Part of a small language model's weights: 622M tokens.
Each number is 500 + 40 x the weight over its row's rms, rounded and kept within 0 to 999. Layers, rows and columns count from 0. Numbers have three digits each. The size before them is the row's rms in percent of the matrix's.

# layer 9 MLP up, 1024x256, rms 0.121, rows 937-964, columns 0-255
101:542572492457510503485526511574598486483529485483468519523443577542493449527473568513492472499526520486530503499502546444503488496489506519481515420486476475462475492494452527456476460512471509489446435514538523489425469507415518562596463575473417573492510515533520517482384571493489496506585478569459442486489486487442487463477533555489488574490550518521552547495538462514561510453483491504518554563485453480568469465517475477526532523475479472461538528517526481488448517513512542507495523577496530426550549492453476444558507488447475498443526487501511531511541484492555504514500422518475544562450469488448445461467526539489501558453523402502452473498494503467590460490499551465470442500498372436467471551500588552519423527517496449471540568513497446450529538555499465
094:509468553494433498492459524436508465477486507504448441488521594482464444555491577469560487507522512526554436448607493570553507529490491554457487496502449490484446480495506555576469535530480505491518497485503497497525463533481474489510431572543530475502604475515472512472440508467471530486518492542448542510509450534534398499516517452498450580464545468509505439516476511462489493462511424494513483533487502462568465512489564548421505508574541512487398478515536520426520517494521495502513491505636544537458559474447535468453517532581466434526481487478460509500509450524501519482519457423505499487497541484536483519516533535489467521480497467583506528635515421519443575568514520516532458501566532545483490497513489563452428487466544491448441449466543525476501472528557491
072:479502516486578465475492451474432448503506501477562446521524527501496463507519494545458486592485491503553475536525493479520456522516524497512470480501532443546489493462499445497458496445540491524584502544597470466541474508405449474510439487444461429498516511506523485458530494507403489474532447576506483485495459526457482610530533492594552505521549553506453469424484458505544538513546562491461542501531532434475507609516498490575574591453599484507510527538450480512493404487481493534526536469473518494538520561513491468473408546387504509462483465484522477512489523498552501558490532529496477448542531480457477567484475415492577486493517454539589448494500533503492539467483516510466417525467505489488532539483559497433504553477530470458454525455502502450517511459430486
117:440482473549504490462507497457483407436502563487472466480472547478477603499532492426478472523512520465563519544506525455518504539476543460538526467503449487487429482413514540495575487502486449464449468500554530573627460586444559476546465521562462473532573454484584467529494551542529537467540465448423572523583496524480499453497536469557539466524457520522467504567513519467594449510493478498551526470517531447498466546499492458489531517478414480513495479524560498488526426502460477452419517533504594466536479563536536522474470481483542495523501456455517496513453530507517497489523469547474521534448502546508506528469478524480442550495583442505469569506466482536465427559540502458521566485525503526515493526516512482483426578493479450452545546441480532460507539511554467
095:513600507555420567464514572504503435529480514465533534480505474536542423509496430540480513452486527468547472535503407464510490525587541487488556472495551512467472443529508483523469460486530482438479527561476503488568539484520573560500498570454510498486566467532451512483544421481494511449537464529446474491518470504535548492575531460473498543557479474461477501491511464572550509460508493515506473562499488529480496487472512518469576517562527471455521568450462500510448466478468575486509542453474556503457564513444487512541500457456538508431549503478556466524549435495516456506480548508481515484518576453421528480545463573499514542567470506424485583488478522515423479530522529390549549506487514494499479472538458517523465467546499618526497485484522557535467470506455377
102:511593480466498417515522554472497448471531506471492431574526533482578477496514523555482492502488483490553516565491499486498486497504566551472486500412461456526435467419511524489494483523502464514477584498491602553455464540470517569550513488479490531491524469443478489414532492452566507499485468599489468490534497444465532528614512501574495569491490490506485471490437477478492497459546453503457497500529497432488496510456452452513497519498459508500527532491570491419519493412474600537473485505517539557472515517515555494505517490492509482486479421530499582460550448525478510509506469535457549547517474530540556432552523558524529540553541489486478459471441513515409488566511508480457552494554569489577439471471481416515458508483464602514467522474477505425535469543540422
102:523581511481490496431540487484533496438483509511512515450498523478427500482522536492487518552499496499500496445565541577502513575548548518506544490527470492480539487495469501494491502546539470471580503435511535552560452464479550529548504514490499480460487461547515540452421529546411457532486514515515569477450516508605524456478552503491478458463524561470533484501592498507498518480522552562530471461523444530469495506472566433524448498548474435481490502466440417515563481486495500487467465478525459524513456534481507504460524492531473378466513498447514487495557448504527490379506438493474453587576537462510467470528486503468526588475579528525516551564474486519551436541481550520455411499502478511506496543490486511578514516468507544521479455448458533467558483533546348
106:496515480506506532446470512528521500457513487537469546561488480539489490460553492488431441474514515499504450493494495552520495494499553507449553471544497535568455451394539521438473550472493513542525561564465557476517515520514472510507541512480495519509517467493531574486487416459507506467544499482546476531509460437516513516535528470534465608554490430481463473582463515482511463496550521485574505542529493545562503505489504527555462515483469520492531520378444434476531454490530495502435467436477480524617435545598521506536558496483442454463531486494574491515502486528546489509501458518538449487438487467530494508512563553463467496508428414447517514564513558547507460584495507548528543507547421543472495480470526468508400479436482585392430510510530483444506493508430496
112:409551535481467491477457542552526508538530502541501526491510531497487525470536569520509507434474508505506508492549526504550482527506479500459479539512446469466427444447493513527418415500484564460526486470468527466498385467464555492517484467413477505479530433531457510506462525536514430509487490445535547491528426481453512589530492534534522502472525526473484447609505465480567428485477475459464530511575531502485490488500594520449500477492482459490561517501528523446474417483533550532489572465572534545503534512505491506519488406493533410483559518500530493524570453484577474487485484558493461533539444550489518497521475482514513483566582508483546511527512428521486499481510499504570543613585520580513485507476445519515440550457513596494518553518408453503541540521498516
114:495536462537492541447574510491542455557539477383472446505483511544490518510570473442511511491457517461509493541525507469524586514485508510494453526475442623475536484512500450467422464496509599484482551541503530484468488563491510448499520495486458503529458481451525568580475462518437500557496510525465440463491475522510483478478544548489511579526502477508493442505508491509483462447505446452564422520526512486481456516537502564486520474506566542499481483516551457499460473557517502506482534573543509514450538486448434472614479550419533470424509446453456502512522497481514423540486380491502574496536478517433526537529530506489533487487500467498502484503454480500474496488518605524567546457538457500558492472389515512531484563439525466491530429484588453545500440458513521
097:493537541531540486567541581550433452520545531491557516437551541537536446480457509496533520512557498471535506523518493540499501447542590520518528517555499470607501488531510469527492571493513499493435567468501552481485459625494442455523532512484491516551501473469524540530505534522462520521537433526426488526485419497472423550485470455533468459464543534516486529531467456521586473503441434493454516454480466497517480543525539585440561469509529554512449527485548488512512483462475471455506474516536442532507512579541513467519460521537535475395505422465472520573456485532506454488501462443480508503562505524548428446500524506500431475493612466539553538539501486475498558505541445440477473545480467541550415568521476490456451519494536463547496446421523478469464474476492468
100:527591478460563518516516566569518506540489539464460502510547459537577430518557539440488498389522533485491514474476473520482480434526537467525541555518479513559408463443485461526461523481418481535523447517518531503478473551517484494573508538469461555576484519505503605540498548519516523542497435523495529481471391512522499480507505524458473539480440548436504566517461558492514500498447448476494540473458536498519445511491576544408502453528469540466472533435538496519538475463492593478546537505417513553521583509493581495559535495517432475424457446485537517468444462532551475507577432518483470462484497507518539482497541513419476525518492501586506489559455462560464439491504506440520462468480524456481530527552479547514422524526494516472445498483522476512524451507478485
095:496574534443486516529505520523531513508523465504522490489549463463537501531486526516482458459442548475551472554534528490598481472468547550488501532458425533444473484572509506489493501540527477487514443565556490553419524512519469553562500476596483543487477478481471544463431471560532469525410477515520519533496473460482449459555550585533559536430518496517438432537515387536545473523431518479526441462503507510438445499458557505487539480548454510519520560501516482490491525499555534579506540439454445437506548576472533456471426412509484472473464533496420463518488435516540523533540450509524574468532487508549465507544546508568493481531536508490444499509523598528511456527483474547528487498520520457462437527581438525500430520479486523463445460494466491448494461436475451
113:498559537473491427539535484499519552449507485517477517514483505532470545501605564479481515530466467468546511502597567541549498496475501455468550510479538505485477494468533493452493404511522529482563499541557526573453499490434516502519476559605498599434490483529503522449422472570517410530456525482479503492519474487456514468470556475549504478541567497493470484462560507573571487530547557465574519519538476507489370518560572467521496514542431473475527439498496493513513461475496482497432547441482441417539480527493611452493446453493502470510522529495530521479546455517563441530510400504525492515530434454517506480547539478498506548502538447479494549502459511506496441514462528563509478488565476499518510516437462468481484515415531565506451447476439470472503539529510476
105:491535446520469547500520481508529497524513504526553489511412544601457554498545518461512468506556484492559542525511541572573532518456481499461520458437513508516508486492484497512515579501453475494434553526541534455515460547494489440483452506414490431563491439506454532417462520461525432462543452582535536532468512514510492449462552450566476493488535440457516470535490462508562486508500470520544537500557536449538497520487490559514517523526415548440493466418514435493550463572484517536474472535517551451525461503482500455586449512531479492507482485463566469479476495546514488527464481475427484463469493512545486500520519536526522545435509478513529454500456520554480486506517515475595532565529557468525466467541528427480413551552532595472405502499485503517439474505533356
112:416549576463482557484447492502481453556469474466497527508486547513504466491524543500504337501469478387542562521439529469543508422498518529521540612429510500464446497522512547464503482451508547495516477487499486497424540505518487530572470518447532556501507527475440556460479444434491473477539504494423469485491526511495509523471526586544474440504515489501617528511538490512504479497540527506573520518546573495507487526489494490518467549461518514450422570511546500513464474521556471540461462524495513451503524514499468493541492491479482508522506528461462517530586510492573516393433479520461498529476443452505507396506550523519494580558492449512485494459477526501544498595451532523505458492546472497501483464501562469483470559527428532526544432414449481490495525482521439
104:393598535473527508513503486470511534467526547474453535491494512493504417482515571416544506444500572510515452474510490513522528514565490511510537481431496526473441463460481452486453497538565531462500500524577497565463536527498544489469540466510507398540467540500494548461501462554473451514515454528470482462462529522470504480528527512496519494514499572513575502503473465498481488469460546437570499524515577433538521567480533464569466573475445505471472577517499434512559482574560516517487494503445492539545521494466586405514514489446512433455491531481567540527548461488528461483464434456515555503482421588482482469450467469462500502453532459502497481525534500486514462577545414508480514568466490539499493543441478464562524526483553437533482500470521425458551387527489468
100:403503467586448503414571490533502533497510410480437478512486556509455520510570525475583488539515487439474430543431486485497476449506494479529532526431511500484407477536633537499490473480531475465487444449566501456477494470537482561440517571565530434452524506557476532532540491496446461430490463478505451468500487529487478502470553548488456499478483440486475475488445497545572461502441516504551432486540513496448526452571535535549488561528566513461496521499596508490449495477473609466484525504495553522494542508538513524457476513485562468492596414508453487551487487530439479498533496487489480462475489517529452525479539527526486581539450504518573498491484536528454535521478494553509480582525531487509472450576478503496528498484474536502496550509453530500418525539501425
094:492531492561386419493491468515471482524538495524488478598565483439527467489487580469566556459389431512561486488509504493546545471552542557473527512482462474530500507489485456588480448488531537555471496473535466565531432532470529504528478556509466463512573483478615525465445571546497468474457514541521561517496448553540477500526487434472512501495505489486496498531530444464532483457543472440513538527520542458525363529495533504425522543481546517488487423482520538445444487482463558499445486461530508496506579535548491551547517474483474503417501472514495516558496497568436494479582480508406491520510545456563486464500435486498488500547491503419576520501449457444520513523479551451497475500454520476494557533470516539485503542517520533495483462473553514553483513440469469
108:475508573513494449440505521515483429402525504475470513490478532481431414523477482369533458480502589477492512517498453554569572458520494493502451510475524504550448489477499496457506483518487529551522432517521501474535498496421444563467468500528488508527534481494485594476520483474537390454501466487454486479537457494461511455447542478564505503531601507497537536527458495509483494506531554490546501529518447447569505523550552491465514510520522537452538577470466480463513503430587489490515551483557434431542496547489493518530450487492537499461481523463485442515522466541507444486519516517460593581486438548564499506470445564490489499490547476502504521593540527566485481492476491565500457520518494490471514514463456433541456495508487525474444489381531486467533498586589434
113:467488533471478414437520526517583514520607486538444467535544561518506522527539512510504503417535486496524454567560502546523489447470481491470573518528500527497442473450529501528553510511532472526456484495526471493543438510494482501489473523482463471514476510560464546515475553538527501560459487467522558475410542484523473532512531552511567553494494528500493518453579546500510506485572517492473544511488402529532467497520419466412516485457532412476461467521558458458468487496536546457500498562532532532500458534469442427490470471507515518475516463527438463596490472598536468427490486455547559593533472523490472476528451536516518451473494464448458514469530460591507406510443505469514453487569540505600480569500530444547508494542514501451465527449517466468559454558475451
102:430484469539528534542461522524469575525507495420436518584468478472477513544485443455443492471482524584586551548569503466552473453520436549513501465444465503457440475477485465600507449550525534458501508532554604559539521535453548486454505465563483449548560500451508479527482543473499491507503513502485452475585468488518475507503559466495490447533512486437479554515507441502439411430495495539524532470513508488492501524481537473547520466486528502465460505510492553481535472477465520454435476457468467529528501495494555501534416511512483495461559451500510560477533476460570472553469513495436549460576487556501510459448519533601484531491540500472477521478541491453494457455564462443530552539552472522584438566473525483534543492530439536434471540454520493604500531446505479
092:520549556472414467486518487586482498574519447480494528588519513530431516560519484420486492504500485433552527452529463461437527532510544453442471555545499575555478513492508483488445505489511496485495542551453501493560470541501491461482416548509447496545518462550438527561494503514496523485474522561484418445457513509509391539449550517522545495516598438475492541515478495512566479445454474462507541437474487439532483493508511551510458434534571507452480498482505424424512438496505493527554491512523523469502520498520549480576468496496489491458536511537564518525501467475558493523498480490532523605485559460530465499467486482611519501485447427478505479538507512502572546483535458543485395440512483541469527474532452519494438559466517546576424507478466466461514455574504459
102:469491505558489597396469480527538430491516485483509517516407471519550415513557562508504522531457420553497463504471497568615465476506514586476528556488510520530512488434539499447501453546465454508426584444495535504468460534509498468506526525512467536582498530531513484419519464497502501459480443463527468480523464592532490479524517509482439520422476488529580494501483523510526514453528464398562495523528579471502511491485480514421544548595466424505553531549569508494513510480477493481470518540458570459481459498519518520485559549482479466493545485539557501478545549506535451520491504536417533494491511444542504507571493475546401492473460480506449528530529547574504497548500488495479536500556403514571461470526510486474482478500489507501507452497472513511451397520515475
098:495457491478525476472511529473553535480468481494501464501522505540453436507511432533560505467501501492481464507510466440477545527481495565487520448508525489493505457462511543483491501489511525466426458483511546502473478504541477513472587504485453490477507549550410496433460454558494487431537516517441501501566470550458427504493499545539489582493583458454507458535493484519516517497549528517538508474574539517560505480458567513513518482497462510466490451557421534501483499458566529531506551565477511572559557477450529528436466411563528457435555533510461529542544508562583446508517504422433568517565494551515385437557416521521541527543505522448548528424505483502461530553484483507467468554523484564526467516540454502480479602551433598505490515429453544458519535487500488
095:407476472423514547495467549544487534515476507558430443436470501499439431595566537528506507560462476419527451465511463531521498419495492487461486483488502478479431488454522535409472478501404484476513531459550548550564482459530475524524506521469470547531477476527472474493448531570463464527527406538569566486460537503551466523434499555472496494484524484454532447486510559549535454502483547498545500487524497490560496458476471535443502503578483521493519522527536491515539502493568507492476545524510532530558502493512505532507534445507499513467478468529512485574541524509552483510522551459425524506440569444510470464549580551497557519537545453522527538513494475517532438513410487484464473601516499455490463483434572517507482508432535575478393473525520467479603464521548471
101:481537496467488550473526484480509426502493421460512530407469537516448506500496520497500530494522457515461496446501502497505483556512487490497546446486496485515534467559531513567516511489390552457483538443560503494500461528473504424569528594508472510535521465476444578490465508452566480546590503502502478472460497494459478471537587500552507420463458407542506493569569497464549496462515433438578497548601510496462520482601533503503639508517473462484541523456552542516482494478522515519516492495527464439489466537422514495494512378474518468507505486488500508473529516534516484484521459493417517504501435563542481491521536454509434554448485580470516489524506542513467496476518563536567585537479436491473423490558523544435505525536490526494438512507481450478524527492548518
110:481592530537546557498473526538525499457498476407506508546490419481547513540537585526505474530548476523575576480541465456593500526510525502558485469490540463478456468483528541470453546514510474519559499417542531535575478577424546479483439512513480510463512502529598532469508554439524477519483504593522509464532454526442459471451512469528511516531495536485473496498523416566552483429482477457466457523489526403460492566498504479518514567515554500517497553455496463476486462448496482504502494540531443477488538626469580464512521471464517531504528471504460483468469511548540467492500526511459493487483481485546476520513512440507467445495478542446461517532522494584542479469557545445503462574563528571589452474526499516519508487421531538483486476401460471531516450509431451
# layer 9 MLP down (transposed), 1024x256, rms 0.112, rows 937-963, columns 0-255
099:558492509506512453565507533472442530416464512461467555515511522489442561538388467498513517494507555505470490537544540498493475516542513516487522488452561469575545494505509429451495512535501509562484461524531446542398547557484471496500504543525499530491465499486482500454455556476539444479514474475498521516549555540479535464530561479430488483521495513508513532513523471488537567505464530451451452541513490524529464458485521428529461494492538485538562559482468507498494546547370465503450532544449505477512478470462524485516451544469492513569494562484423576470540431539494480510495542510484470585530487498458526448425517471557513533408436484517522507485539465439647473412467553475446494517518451553559459491456505556469476515534527503466472560532446462546460501594527439
095:528502477461521455436439554545459548479466438478511507524482506497434497537452455439510553495456558557497493469444507495513515500473540476545454573527509584430450552548553553469456458573469513459473543555550458493484493431476490479432429543446467468531526483462483452461494495523511479500510550486479495546487556526485538552566480539484482514512535449447459563515514473551496492595407467486511461474460499531555453460414539592456494600540471454502482454481490481465494574582541556512495439441516531476514533550550525497411491509501540494503484520430485464475432455506424491505522606477479505463494527489544511526525497520483518536488512527446536515448519490505490497572546501567436473522511480547520480474487467556549551452568477471517551517432435487574504515544521483
076:487493563435472483544477462597546578497516455496497536503571422460465478448523512464475490435494459499545526546491532485490471468556463533501522463573474522449483568498463534541575505536437486494527550423526515504484520443539549499479570509511524530442491461467524470547468531509525541528461509502489500489513486509478522490457480542456478496527455441520552513574499539554526442452449450475566490510486556507526512412530454549530446429550520526419548465446585453506487567452502504452485571485476518500482461511467468514501546429573534462476606456494494513497570493544471506512509492462432466543438493527503501418506521545478422507497514475443492572475486404476485484505540464545498552569550492468503486445505470554594507452507538480509574518458507474542527493502582423
120:504532492476492512544556528471535543506505494600490548499478538489530508495390486489424516512547523465529502506473506476480527567510534522492548533510418504478506483518503461516521525535459495541501487504526507541508501518570458499515509493491443517475523511444522535470502500568531519501518480499493475507436546436548490414476462449476541495426469499550454439475503558569504472500526543531500523484505519426521500521589500567509463616563480549514513526535465532513472416500466508479500468481608409492420530479495492533467518474497543538560517485467523518542427535506434492452522488534478490494556569453475595542519466487547494466443526461479469460534504480481477388509478487407526461511556410464478485519488533567427480519461535404551542413603417492480526523488491446
100:477542533465475448486538519569580512512530512477490445473436535550452460539474487531571518518481524489535459491438513507474530550439542489582493490523553524535426507516428551418473464493466541523547508462465483521574482435560532463474518556464529479523500491382436500479518524518475532482465518518538517444512548467502570483512510444507498475510521484466510512497498474515502425438560392554452464537550496555442427500558539572459495478495494514476499536506560527521481562515512529527499517564489514610569489530457526508451492464456492524476507531477570468517480540562484462492515503496475484450624508512455520487474469468454525505473568594457499482490387500428496516479496450454451491498537514439551433494518431525503471520525542463514423524514448465562503452510494566
102:482481471501516460513452442455444423451420602524467488442467535554479457549456429545429500573471470494490445524529491466505561483489422517532473519471506563444526446500513523541530482459467487575506458580451490478457422552509459511499498485514522512540518511515509506420490441466484533489495560482493509545504536532444573555541502483457379605506502456567474518527595488472501495530533479489451513544501544475559481526530477465499489505516459588482473524478568514469532492528507506437466492441397510534445546427493519510537481509507540568518502473486556520442466530458494527486512418444512467491466496514466532439573505581499541501489560505479467494571527522448550569500575498475497568544476491527490478540481478492537506501460492575539560443503482468486542546459482504
099:465472422486489539431525549505508482503483486500470446480468542475485460502420507506493452485477522547473544492528548482498482520497515495438483480503548397535453534502456469492447519444480505526488500492494527545499466537495486520558478520471510400546468578494447446533506385485457503504480488585551439490501544541491522553549522492498563477549450508479505501542550529494443535450496410650445437438537546577498503495556493553485478474513586512515511434575570444444522525500502502554486481529597445465514472431511477502543522520429389552477508452523479571524540540544507520502484536511473522528487540520483475503458486494445523505491459537483533426578459569442450497557505564526471505544545523479517419460472534524466497494482487505534516520516558463534483521512528447
108:492413554417476570460496505543508499476558470545468516501561541498454448524428473464483526465441520489523550455475469539527492593541582531448522591553463522474416567551480473452506506593483452481517520512462472477529541533480585554464477417515550526509519506549565500547484468499480453525446548454469467442500511562467498524467524518515466450534482480460519452507493489576557470416469373510540517463536486484515468470485522545502446512488527495498486568462482508495492509568559443476498457540464473534485500570496510493479426432552524549475488460511461485478546525545556519464486494469417513413464526509510527508487498564493490445411462481531510480536511544548506440516536421569463561482553487559495536513496513505527478445476509490501477480533561541454525566509487531
103:487438544557532546494468598538523569496584475499463461483557567484494543526428473505627496525527563504468478526476416483476524469420500474524582434488544508536547479476478472489535514472520523476488469492571582606469528498480507517485532501453549533534512498549507573434490476550442539495544470486489508519531513521501520485487416522523499538463533509423422487433507435478506449503470464560529562469511487502505567478494411429464476489531504493477561465486574559504472490511507430507486440487536475455477527477542506482397444586549479499444517455544536512529479449528478437423524540525462536519525515501521440512480454486527519461466414553524496484502517548432486539563480505481470492456495469460425530509547490555475510466483484492560449572526468486459540501508521501
110:428424490522483545527543475513500466484535452473503523531504466488481472487553492513585570521559480472508500500438540485511494510552474480524501577503453526458506534512502500501515565488489466409509435450473496496452516438518519465403583493581475474554395450482500415541410513505463533547491561455471480556397532453487530503546549492492539542578488493509464464517473544445488525423583475471600516498491503458490452503483524486467473470481528479519468449554566512559536543510437526466521500557509467464544491426557499582502468470518474503473508512534462493515514494501474544495368499489495461524576510572493493524437466574554479483499480494504523494515468465534449434534453610523474568534520479498487452547481487532473499510476572540514455527488450513489497448513520555
098:444457472475450578476552588552473541506473557516493457490518510464474497576483463471493513502483512559493460476520492490475501521494559494502510560435514514513526501447477499511502419530549466428531519553484544488478533453526535482466526547474553484474395483407465451470475492540532506464507525488499433477529473466536441474502547526520503473500506433518471480505463519475460566485444558533477411525469442500469391469495512521456495554467440475538546543534445501628530547533492385547515549539504496512518555540541560465558520558481503537488450503477523499450449485486509465496603495533461520463497562486420494434466494423481508473502512482486512535481499520559527498599551441461473566602480463512501509482487514489488522440536463481505554574539466500544447457542560478
101:498480540465454443456526465516493520473546541491476507532467568477501474434439473505492510448514498465508492481474527480564528545462489486485497451533451472469561437518520485521572501447529591457452454523476437488501457506555489537531610485551438453491551527457511526440518513549472494514500485609542444539535498508462447510526494425497518527529509544487445486492464550565556435492486481493480407514497495546458457534558543493470515519572476479587482459531528484573536488480453399471510468535549540519523520527483521508489515499541510576514493394417451523589514605490512548480560466541509477504438485472426510498484479547530525504535429530513523414575484520487550481471479495482509480491527492427496507471503555457449500507561461502550620496513489481507474448491422479
098:430485498484495493534493488499557475516423458478512537403468501456572512565483500463486449482523505478432455539535484502502511541515505512500506525511588490412461524462496512532508508429559507542516504518480457496455496481505486555563483482491585535522479488547485523443479455516451489498491461518476520535474504520495514402462558540466505480502504484509531515519550503493476589597533457466479552496547515447494516486504505495526490449532487558550477591558480443497624524588494446483518531483526515528505478565516493535471515514360396398546516564483499462398450508477551545560481497513527499488591494408463488557458503486547512524485509498537445546513508538436479427487484533524470540488506540474519508458461487498584506502556436510434476516505538474529512460517411527
106:564532479509525515481528547482526526472497507470430417558536525433464513443512465477521449532485514473507493484546496484482473523571536434457509549476536527542543487503433520511478513509547516504487425560516494451531518527528485537484412548510558500536479488563436505519549492481495506467459552531517466537448545500469517431551499456435575452537581434459568453526587440539472516466463435465475501480534552509439513503494521503499563536516494473446533503466534500515490561515523479601486457508550525474501491510560493489539522521467421511406516540473552483479485443488556464573439547509498469432510460511420509449475527446533567472482534555474478528464478525498483507487474480579479506503571452464450428490529468463524519435416479586500494517526358476488468558507551533
105:434477504521519528466547467497513465538518555427550501447548562420511521528460468521525484528506526502485491600476495608487459508483474524499501539483492478518516503529549527439493536477475534489516491507497518492520500444478474485548479438515402491537466526442538569495460460430506510439532480473474529450532585530533510505520445416543543522565462559530397485416502473483509446586464486528440550451475496490487515543471467470543537527493443524526497538469497418521507441576536510606546415474508560522525508493519469515471443449534483534525491540442476524502454526509490433482435509504515437499407522486557522562468443483453533540585445494542531494587543584498544497553485560519464463504461529480471532547466482533504444515517460447522532526495456493521530466573459524
112:603520473502516492536502426578476459498549504456587553470537539531454480499546472558565462524460438508512554557533452509469493478489492492532521567555485475474466569617540516520463503488508465542562450500471509519538536457559473513494477428468481562462499495562527522512515460565411462419487474465461485512583517422559457476475522528511498518510559479475428494577509527474561506495510503497446458473503499448502469471449476580490561495506519438590518537468515510419451527482531508494471476541436461463545459522557497480443533525507491481495469499558514445464508474405450474548475480503532454515433458540528480504509487501487506483444506494445546484483525522503507476571485573556467473459513482574513486478539525494564501465427519523490450507535523443554361518521494485
105:537521504455472526482571542528497519512562469487503511416491528508453528491526548536545546458575476512575465515479546457538428451537469477503472519549534471533508452476490500492435466467554496451501495456486492512409464569560468511518540501465423437508478530524559503565450522505468546489518438493520538599539520545432502519545477388526482498475490485478550485500454452445534474499469435485513460500518476521506482416514571520511579579467456495478471575426566500492465494479557439448501543508517501531463524401474525545450434512470568514542554498447506579505610423515492515537425503455452427531569531509508467520517452528506494550498529508531422468510517504448452440570494481542460498513529487467417501541535498496445547450483548488477522513524518492476508491509528531
100:540616483521450472499473479536531437542484456519588418567536549473497434520432526533467464506455539530551601556526470578469460487526456472453527464589553538535421472462519494475514520514502510487484523520452520594439445475447476505505457470505494488483476514550488475507519579461432489474517496519450462573568541553445540494534442449441510486458445562427478513453495487491498501517524523495501496497469467532553484475447487533539487443564518514544499412512595502450474516580416500515482482500555481491442462445476472537442477451501564455535516532560504458524530508509487504475536464547447535458518533519517484545468473508486450503458441484490502502520515504486548508540521455540524506461538551417491455585524460460455598531498512449499547505491525532467524504521584493
094:476503527421490529491441501498495577613501506546500527542478488558412504508457480522508522436488483452501557513482547546509521529479476475546460507452568533561511640509484466513574492527491518507544525575436458448568535528527540455525561546516522488513529472505548497502539404572474527484510469519570529467525485506490529485445427496547517464606535527409476456538520521516443447534556470495498541466500504523496461507543573525537505457487528443431514498485455464466414522479461515471456512468515545461403503499472447533562508498547443496417418459515479450436506515514467473451457508543487521528426505471443510445496500495453468439515487509483501510524505484472474517592524494504536545470538505464464542498563549511564455532504440471515597468486531519530457500511458492
110:541500430514444446484526475526527483526518529505566489528496484534534503476544466501493487469482524483409479517544487494489467473503455548483529516542510508457526421509465453497482426461518588576522500445520538525489620526470458424606467464439431518549485500466527472533459505512511527492527461526452462434459443492505511450552470532576468472480477508477504552582501508554493531506543454527545499536472507513471555521441455435491503513438406506549502486511524551456576467495540537513510572433530518497558505458557483464501523500525507542439500530556481538469488507523479480477433548444488533570375492499509590487486445496505513391507526487555462504547492459502482522530482434522456481503479490436521561580478577471496476549533519522463509506508482507573542521443426586
113:475606525473488554537522422446499525488483534458465506493517530511464452558550514506441466564494529499548521526502491467542495491403487490450431497473545518436515525585536511553507504518493569497464519446478437502583497558477464536584455484424517481488503531521537518522523457454519495481453498537566607492479526482512492524452526448533513454556486542528551530456492457518602540528491506443554493563460513531496508431492537421522479517492460504512464462564547454448436527564436542485478519451494497460510494467514507440514452508449446524529461513503449509521524448507510514610545498462471454488545559478435489458514493509498545513482507538549452498476450486496512486482431546448534491509497525511443488455500459401559619505442413576509518516509538432477535510503439497
105:495521515537565514477448466453484444476477557455445589455469542449485470517491506439521494485521497525502547519528473484514464484553544500482514493535477510499427562468511441506550521543422504500524571520535470507575579520520478493521521399518448468514532485534470528511463467515514499437567542506459472451572517457530504428463497532480513431510562420489522470547526586488454499474467438512514517473525489567502505436521545478506506468526498497412482525523413565576551506486557456513543477504461447502493476559459589461470481520522524530517521449512512543500436524461547540514351564507482558405518555531457518477462561509453494456489514516467542485502553499438523509437477419446554513499502558519501524513464547488612519514482537524547483459468493478554501520490447448
093:519525538470524494461497435567538487504530512504505456519568566497473529518470471511500510531504449539558487494412441496505523459478505514573478502430424519576474610461427551519501517543530496495479530522482521534505415488547465522521509507531534461507450400561518492421507508472574532479462510572485472520521525447478548499506499480520518499577567526527380387475490418526486496495501464482499493534506533544442475479443500476496463465546439528508542491465538448524400553522502433543429468513572497474500524489484459585496457495528465512474487468538511539550448560481488517537515541514486469488521505410543520509438508498453529536585450570468549502521438445448518545556475504450575521447559454502501477494413477469472525522453561516468517530477462514514500483487559489
101:474526456471474431586469504464426455536465458547535520484486473481547514437533481497548493513443470433479498555569474531528545550496536449599462464551590504482471469519519525465486553486527489514507506466515545555447457460473496491477434535491480509424434472516544509445445462493508533503439457487507526437495439515507472464503545435495510530552439460487506478519494498505486517466611528467518554567488458529531504511482546464491570571539473506566532483515490531533551512515528461576514553495496582532457448493513557536538518486483521496523519566514530522443460534460467500439542413489471495511552471457451503463509423530483417487507462500449515559510447467478547530515508441507431547485488528505520454534524503513557514474475511526595566439501395482427594442521549557
093:515564508472552574541510588565554458540496495519561499530542487483555478540505451497512584539515563464506511517527475489486498561467516489445493436507500504469501485464517537522497483492570527504448454489481541504484498470454510450503486445392562453514501542477517509469522503525469506460427426468542521531519477467544489436442482527506526452456411485400490499509432470542516512454543502531483442442494480490534474428512549516526495491511548549573495526494521531515488419475530485493466490474445507541462559563522436614446455529502511502446507480526492458513521531525497494513498594402510452508520536542530507554496484544557593455502512566449456525490461526525436559522522478507432463606455486413557450449454467529476466520462528451448424502517527485553550560500492494
097:547466514478487457516476548502494571555565518486515505471519486517573438521506535536518447456480534477506524541549525488472477564520552485514482461507502532495473402528502475547504423483451447502541436527491495544445521447594482519557509362501482497495564487523540533480471427515449488516555438495499517562469484458487484506466486500505523479424539449520562504482513452512512422514558470585434499437444436552535476497536512568495522473486541504555474525569463527506431465509455449470494394476525541461539552462539546475502549535445569518536506525452505555487540519492502513517456457541456480464453559547525429611487459470525510559475491483498472571504496511564493500582544545483457493547431544466493521513480491545515474461457488443535467481522472570444449426505505467
103:507474491524448435476539526494530473532474486451436508461489456460496519461483490539528480524570481531522501505415504484503483470448512501460562520476444478428452470486559451542495561434466522498529539507527509511502488586510478548528500478535516495532511529449463540516462522508527550461455493529562498471568490470560439512486541534551632494444512532484523519539491555520539538552464587591506553435521470464523480435521487448473511535476474468386449516492469459468490459510508460516572502506516477457507454515434475467500474472512448525500527507518547514480527360505502504513523511503534416556518500422539502477489463510515526513457504526506533442427492467478523575419474520493581558543479543453529559508594508502475468501526447562454407451522462575521439487580541536